Part of a small language model's weights.
Size: 1 head of 64, MLP 256 SwiGLU, vocabulary 512, 1.12M parameters.
Architecture: RMSNorm before each block, rotary positions, untied embeddings, normalized queries and keys.
Each number is 500 + 50 x the weight over its row's rms, rounded and kept within 0 to 999. Layers, rows and columns count from 0. Numbers have three digits each. The size before them is the row's rms in percent of the matrix's.

# layer 13 MLP up, 256x64, rms 0.193, rows 0-99, columns 0-63
103:641484407523517598475425416543513520462540408470555488470562557551465498525445576464504486558560494485465441514516526469558450568576417471549541512482488485564622464489518479484521536479515504
110:556515606508509533476551459501421537580521507459420497470457524507476515562434498468511522474511465442510457487482516471522496570534488649488619593481525481592463542427454466480585404448498533
090:483474534561503428454516493496497479452500483484542583454500587417559487504523502421460480422469495530399545490522514616509419488483608486532517496530576567575534429477541488556542423581529587
106:562555535478497548475511425566442532541503460468448381410529552476498468492515577566549516450544569439480548514460603459540598438586527486479445509476565392524531473445457487443514506455500506
086:551512438503509484439464493444500399502448635465487481543463496455614533340512448521402560481566486518476517546487531550551470458529461459513522457416561517499505508498460494500412464435520529
088:496566454517380507519431434544536471573504601537527604409433396499538533458478505452453536511519527483524510439430455518517480545381492475542439419492486455479527459525597515511550513508513466
094:487542472478542484593477461429543550470480507543457527458511507533466455487491454427523531480566471472457477485342572482476526551456522452506367522566508489469494572541598451575595591505497514
094:442414514521462452480553462476524460492461540524488445516548507516498528522532473476494516401478530424572495534426519571449448585473494418378518510566551546558468535442512404505476376559585493
098:486446496516492578482447508467395566452467483505495462469489519392530559484517482535521566546534451469385441586468530468441582497534471427587552525515433516445394483452539492512557428442486438
109:435519494493470469565481458534493528377504474525489580478528576536427482492467471541604582521557501490529459516445435528510426416431564562529423506417415526450482574446549591470481470466516498
106:486498479467509521509479577542523483534539445469427440543542482425509524535452569609482456471506556581448535595501383536384541524491513517577482377490411468512535484483516573491464442554508506
093:512558451484467494519603504562539467457485527559569530518455502501453586460437529526474559438557512463416418529518463463466497527543542513446480493471393506454504432565437552525557483665558475
102:476540613543455415458571452480487449410462430442485441474556512528508544448439470418454446501319417519505489538495555503556512485496480496516586500497513460550470456502544489487486483454474426
097:532468528426537544483541558413502523595532505552553580443510446541472469560459460535391512566491488454473421514445542525403480590556431499498472460471442559485522494530560636531496454477519512
099:528435524504509433484585536415589505524428446470564502443499525550544576541488450502565488524420491487469488535494478520383518503532533516472407446622431499516459411486480605489445480544464452
098:499468541550508537575531581398558481530526508536547516510354434482540519512437600572462524478482533451497453490521450622497418487551483477451478519445492581408540459551482477438467511445511484
093:567586534348522486533382568527500498537548422541492472550487492534468504521559498500559447523633520526527519488523506482511470610469481587443523520440508446557485487529429477534552433478464529
110:521491446491595557526436465553525582526506422409556564459527442523473470469534453512538507498506443446506413668408528432468568500478546476492481555470510517522594519515476536452497476435544535
091:606593493456448402564456485501452607532495582520540471393464483543563488448402445505510464529471419495550519521521516435482533494520470378476524507475458543586474499453477533554533522535499449
096:487436412514597535479470460439478498564500472504540458456547478570516506575536412480521493425448563545460459540485559455417560566594543499479526546445524481418444428493523611599522502512490518
089:486461518478478469546503452538563442571516411569498377382509558507534479476392502568524476530440511466530428561517529496461535495483575456398439441496543372458465501524494523475524469470536469
103:554514516503515544525467475436438510507491427560460538515462558535464492550506484394509398593432503540588513543482530520515404532497473446446450532582418467463573543565475491486596448589436527
088:496513591511609388435589481550501451501474438478530539465417497480551477451507526552528599443524497474436441440431556545481559432492465482495501523448455454442433518498561504523510555603493570
114:507590488497487456478494512488525598390468389470398555563485489469480451477467523537514600417587555528550502506485452498421460496537489446531526526490514482517485380474492507455527396544585513
085:488509535493498557521483582439547491398534449597520539485464484497437516513418562497449402625497440563468471445514486523428464486546480455508457490470393422448513534479467554525555498502391447
108:468533503497488489453407469510579444436501485479441478526560458441483524439601488645395431476468501583456467497488502534562491488518446612361530494491486507463520493485448528480545470522466452
101:464519541487464463515518408549552564466523497611525530550407394482420489471575549466539473559517424565472456552521533500522576389443462562511470488454519515453479467469528446435424546446446524
106:533512512487512406457484505595575433597539488451492457486543523541480514549488504493573490509476551540487475438491477455425565495520466637432532482410514439485609495567485525616476421534509520
102:525404526516510497544509513509446452474448499494508433532455568551493542424468460517507365475443438464425485401409472529508508487484484486535505604385527562521384510543499556474555441504555511
101:483469582562537447415467505446567458517494635470516454475424572566497530412475453421488448482523382549517539527459556574487564572471471540467517474526475536532431504556479472437561469533516529
100:499564522508514480416506590509477539519505576685498594519490482499538485469505457646452529476517471507497465563449509511488518510565563470488496492527414552559571447515524468460537533546508407
099:463620408545504400430542463546498512512504484479548437455495432452510523500527429593402550556593493480488515605529432539497467497498529432531464441519431521487521596578485497520485504561506531
107:596484537476526501523537485503515539512436373547532486523473441533437542548550349539499558558495542439434482633546533499496470525539453420448488548497554444542463516561470451487559535499488557
102:451369499634439403494548487451521389530457575526557524556547508560516463507508561512446473491560448549488577500384580498445471530510463454448458516483514496545483508502525432489515529513548532
097:500522386501430535490434446428458472507527510490509508563571504401472485509485422482547622433490570493489523545557536428476517525498464523504583404480534563530556544492493472398497404483577477
099:516487614530420508473408486550497452477564543455480506472511420461510544429527525580477500619517499502394494504501441583441531472478465445509497421499548623498547520436505475534440554541429509
089:491547511500573504455418529536496524421611466482472536492423579443471513522489466396549526492472514516437485438512503446435497539434469477512384415377517455488545524520511580411455457537460497
098:519491457495476562445454469553516561524427519512578479449408543469468478542512439456461566563496489397506669548502460477505501498529462494522542454506566596471433461506518515551632554495506499
104:574629425541515522464444459535473495523493481417509539493505506519496476483579521422493406472431573436429434452542525514441507521465594507537536452493471500506464608589483519511570554449429448
097:519527480514445594519556537555557448445494543373547535461530456534488520477542543550588549462472521510448464601525425456474531519539448506471457570573430441514478537468465524435525373526575479
119:498504495539572511557453414546491525501475451495387463492435495419609487509589440425556537448538441509548489455503520456512405564470550536499520565531520455463435526517444522396491560583439501
112:488484571419541486612537520495432534459522500606475473504525529379582512553533514448402458485503536587433534428573495561485432538534398536505444491481502443484511542504527447469476467484537571
098:472518445540512544398547573489521442436436589473517388523458525542458561479448375519513509446504551440501550517565541430483451492442483490488610497533514553506439427493548503519536578563497451
102:524530491480546480472466571575493455452443523487509498543504455579427462470527537504455456498546502557562492437459362575396532485521495463487500573509596466451458465435520509486496356494540408
084:494447451523501626396427465551484524470522544527534545451473475430461474429513475469444505492456513420454523455480472495623482406461504563579593499551506575497520534446498484555449499588496437
096:488500539447500579389489536554534514488443514474552488582550496597546551468542586507557559544495523541612476568584473502507511531457583461453544505552606525481476519402490455573477519480436478
099:416495512544471442448562440460516509418530520559500535453411455519552481479593525488491529523514487409467454595566528530562508445540472390434413469536488478561480487476509413532501485501413602
098:441562538518574522578513534489468516459506492441581498433452533482520541497432417560426590456544461571560459584584527554516534552497537494500399514528457504414413475462465581477543471525442538
096:503465446594453520532504423439482441493468499500473495509560519534544490451395468490520633528495557505524488491487424536536465474471459473436418360542396421453503470428522484486480522492417556
117:434527542529446473492535481542493466532510463496365526476601439428526486593455515437435509593547511425512487523491500601449483397483466557479504509494464513558464474561477572542601517590504510
104:518560524481558546448587489462530493476521549525441328542544517492515449490457480524456385467493419554479369467447520538566521494446520471468561468479501548555517506428462469493508538544529408
096:566460489468583560505476501581432451493527479552477611460390475486452474521490657542486352482537515505470498455493540557506501490455541466528468463517473446457513561525462421523564535504458462
098:549438504538447512485427477530524527464500441558618454466494481433530469461480480520382566570570588526490476558578556504378493568505528585427469458500532498551505433536525584484493537460487525
092:523480473492544525469473500639473457461490423543459485482498560459521505500470502465521568606475486457507568421553533531469423644514419468493487526468585412491550537491445519471545576580455538
093:452569556433480436420576400458486589450479542480433486498575542444464416509562505572589403587490401475529540505529548496559471520546469456510461540502589519496507524494541502509453538526463523
100:452525478551455460475393458467473575546528464548528542533502529446554475508406499513463474578410549581559461468586423513473545493519440575529442587498435566514474545535519424489597543450472522
102:570466550532546517512498515431546554506442437512480405417490535552508521542573480490457501615540504464475522474401578565542534488535528448453652506555549472539489531493483399487485569542476544
104:535486512357516478535468467580385540468515499540438518519509499446571448508491522537487395467487613497512522480561554527462497393534466550476478466474546340493488528480470438518544476508542505
089:505485474635512490423517514380479492482467515480542469573543537522594540532395492517529471559511575572464434415569466454551491470507445495518529461558440533486528551567478500498448592487435435
104:478458467464511494505426537533550463432518381475485444552432657407488447436558538502478500531517480444570539533480485442454458516458578448468541485440565540546594496512502468469439546503479433
096:532481534527535548457507433478592468423534499586490558478557532461556516492511447523440483405572542485589464472452502508448481488467623452431536622497529565487517463589557537484560476555520444
105:569505450451508511531425558568396429510519536518456552544485517534572461469468442453578487470551387488516482414483522534488514513503561541555534522503430432494479415406512524542497459378473576
096:528494498579463405424586475535537545460507445478477538510580509454540533505490587508444454496568466448364490490539458412592541433570461563498598500520478548446528437519512450486499468469456459
102:579443488519505594560518502491453621471508516471444458371502453474471553598443501452539498601495501439445474502493519552460516585468529530484456574520472567392462472575471468450524528486465481
107:528531539529463464448458458617490528518501540491516517511532541610495489530602545522493511549487482497460519434520566415552522561543515514532397426391483553589524502466583461448576515560511412
101:476566474500558463499494515554473474531563544530565514530515553514557451501653510388572559562404385484509590483497481473416456546483484506473506501511403533539480513550538477507493495522601540
095:580456577518559450481475521541558553513532393499525423515543520501607527505487494595516404496609542574557421513426496450600472544443473481461493547429434495512501517533472497504493563523445523
105:416536430542472473502434534505477465507537539620619556563533583513527551476485487470470516523497555572524505507523550429572453562469388416489530565544468484471404449509524464552533525578505519
098:572530514481459564497396508540487453498488390427503521495542608458473506445505576512488457458495596462460529488527559493510482534551564580491531504361558514561550517545497433476502592580528481
100:438482476453525481554458506515555470556510444524562564438434613499533495511421452446488520587560419408479450472451541526601451501548476537450544535456544575515569490564420504460468488521590519
099:537427455444522566511551467498566477455444440479518438638495425449462520437482535543500520533521472509431451527597413495563562456518490553507555543513482505406518461527538437455410456559514422
098:459486500480487406470535419527529528402441537467484596552579545513519480520493495472503482581498583430474468462541541361499555456414486518588531565503509507516501516477523554503415459400449445
112:485422623545532461515426510491504511511477452447486407484514467501477567533469414432496503489481567431526564524463562576527465505476557484505429504440451551336465488475499446500440433488433453
102:476630567530501608432444524530446498489536551418508445559481568563510477461505489448504536605480464493486485449474628430490514568536518415572552463476525524492428509490420487488527458476537536
094:459415415431451468473470438425516454595501513450531455518436562499490574550475471441534527509539498578474510502602487490449505396524495474498582430559522471521558533427489446611544507554539544
102:506558475544575419416437578367530557553515499546440514483461545532545465528511497495544501426487546488478442501486575391523501494438567520531523523578578441563470516566524559480561553538453449
099:456451468549519547508568407490508414473480460488511539434603525547525492437451510530485525569467528501604446534482490436410498492479548522464470428532497485454474541415610461575484390458562450
100:557513640524420602488520563468540466469454567499548530427436509480453483470512473487434497524593481537504504478475582622476508459421512516523482567473580449443462508494494529394528574520485520
101:466480442431570525515487527542599533440523582566522522477508503458498559455511524463471542551510471443484564376558563552515450458497453496564507461385435432554542500463621504475544541428520468
108:605468448454618439536428514467448541479538498492530513515558463537449543473399475553447574516523459488489506535616491497499406495519558516579482428494533477502438453487475421582503414542565518
104:526434538538411557473552433508472490478545459495586492433531463569461463526512510508386501498542462529396433506555491501481510475586534402504485509405454528515576534505475515529601599448422482
093:439440430545566435449578518468541436530498592462494569435463568491543494482482484501522486482441542429555533505583433590519462530548401472637464509427486561528463463469486507475446445508516535
093:561558494489566464530530534524492487517537492544468601538546561418517459435556484441463460390476427497576560554506536472484522505473416552524556563432507449563458460503624527484454411505577503
099:406410502472501542514503517458552501478566484485479452571516411556467480478494390503456459518370546543528479555539437605488461390428519461484487426400553496533519525471524554530480507467509557
097:496605550517507588565563541596500421547531483517559449540547470475497522506565532472564492495389469496488474443541446515555477529520485585480528464459515483441584491470565494474440424591384505
100:340521558556522435492582473505507556528481499501464581496463570454473487561573553417521538448585487449505531450512576505548549508544469443551429421401501576520515447515521461476528518473480452
098:469401555419527443464474437429540563567461494493450515483563613376426475486470444547457502558471447499561461443534520558553502555554548486511509420482440543462570465478483505432432510498538518
099:487515514521551538465437560496486480599483531427467463461518389444400530600477464532508456567406476519451439378476474466492471515527488576578582517523511491514496553532457544409525565546508534
092:504477566478510513384533399599498453496506478415495503439416524555492514471485519491480468474460575517461472543448505507451518520539491529524538489511531569539444517378452503471433438591366579
103:564455439492450535524515499453510429525552510533482480493470520579545538500447637538518457515460465592479450528538444464504531601588485526514460507482427559601538523508564519491457442634564530
094:421488555413471407477429501523464627505492448565543408447455528519501470485517440463500467548523461454556620529464524414516524503449461461503485551444463504492416507537469516440512586590464469
098:504532488508414505478509443523439564567540490409584482435553572537480453493591504536500449497409478500442487471370563420512523393451477427551498546564485518509537526463496555493514587569501504
121:525564434459422554563515467473615470547542423601511516465484492512470432525512430592480423523481464524461453510482442460480505462574454576492513560494501500583527504519573518477452617412553477
098:417550504508494504445547474537546444487488567537549451526545469453540566454501486497561440442480500511588484530504540421482482405426554411549501526529496572464582557422615431436499448560435505
094:474557453518454501565401541531499566453515501502496523482581520473419498553571464509464497642489573516436497565529494527518439568469617518511459476495415547452500587540507400464540502431542510
095:527495454536442544541483455455399457575512379550527518402495488457482574503446527468569503553448398544489516431428494528487494560564495584495485413533509480581461467586510499444572527459495528
092:508435579564525531493417483531484499648542529434497520516462485479473490494498523476517483451533526578512451485490424462505457543608538573440491375454503440431409574522542545453528563563510500
098:550552384562482519494500515479517536483469518447521529535543565546453477405430529540447440399585422548548537568517464493548525439496428479460515406466587470543510593502450552491420487483465544
088:588488443539528483392545452467443559472529557437495468601523538534500469489487465477503581483458452478532524550477453525497591430510470465356528423487492542592530547481474503464440501562589558
095:540404629487491502490503543517446499405487536588628529483448456546505549500535414480474539479500459479587623474456499537533467441525549469497556485518604537511509517435520509557504471532577494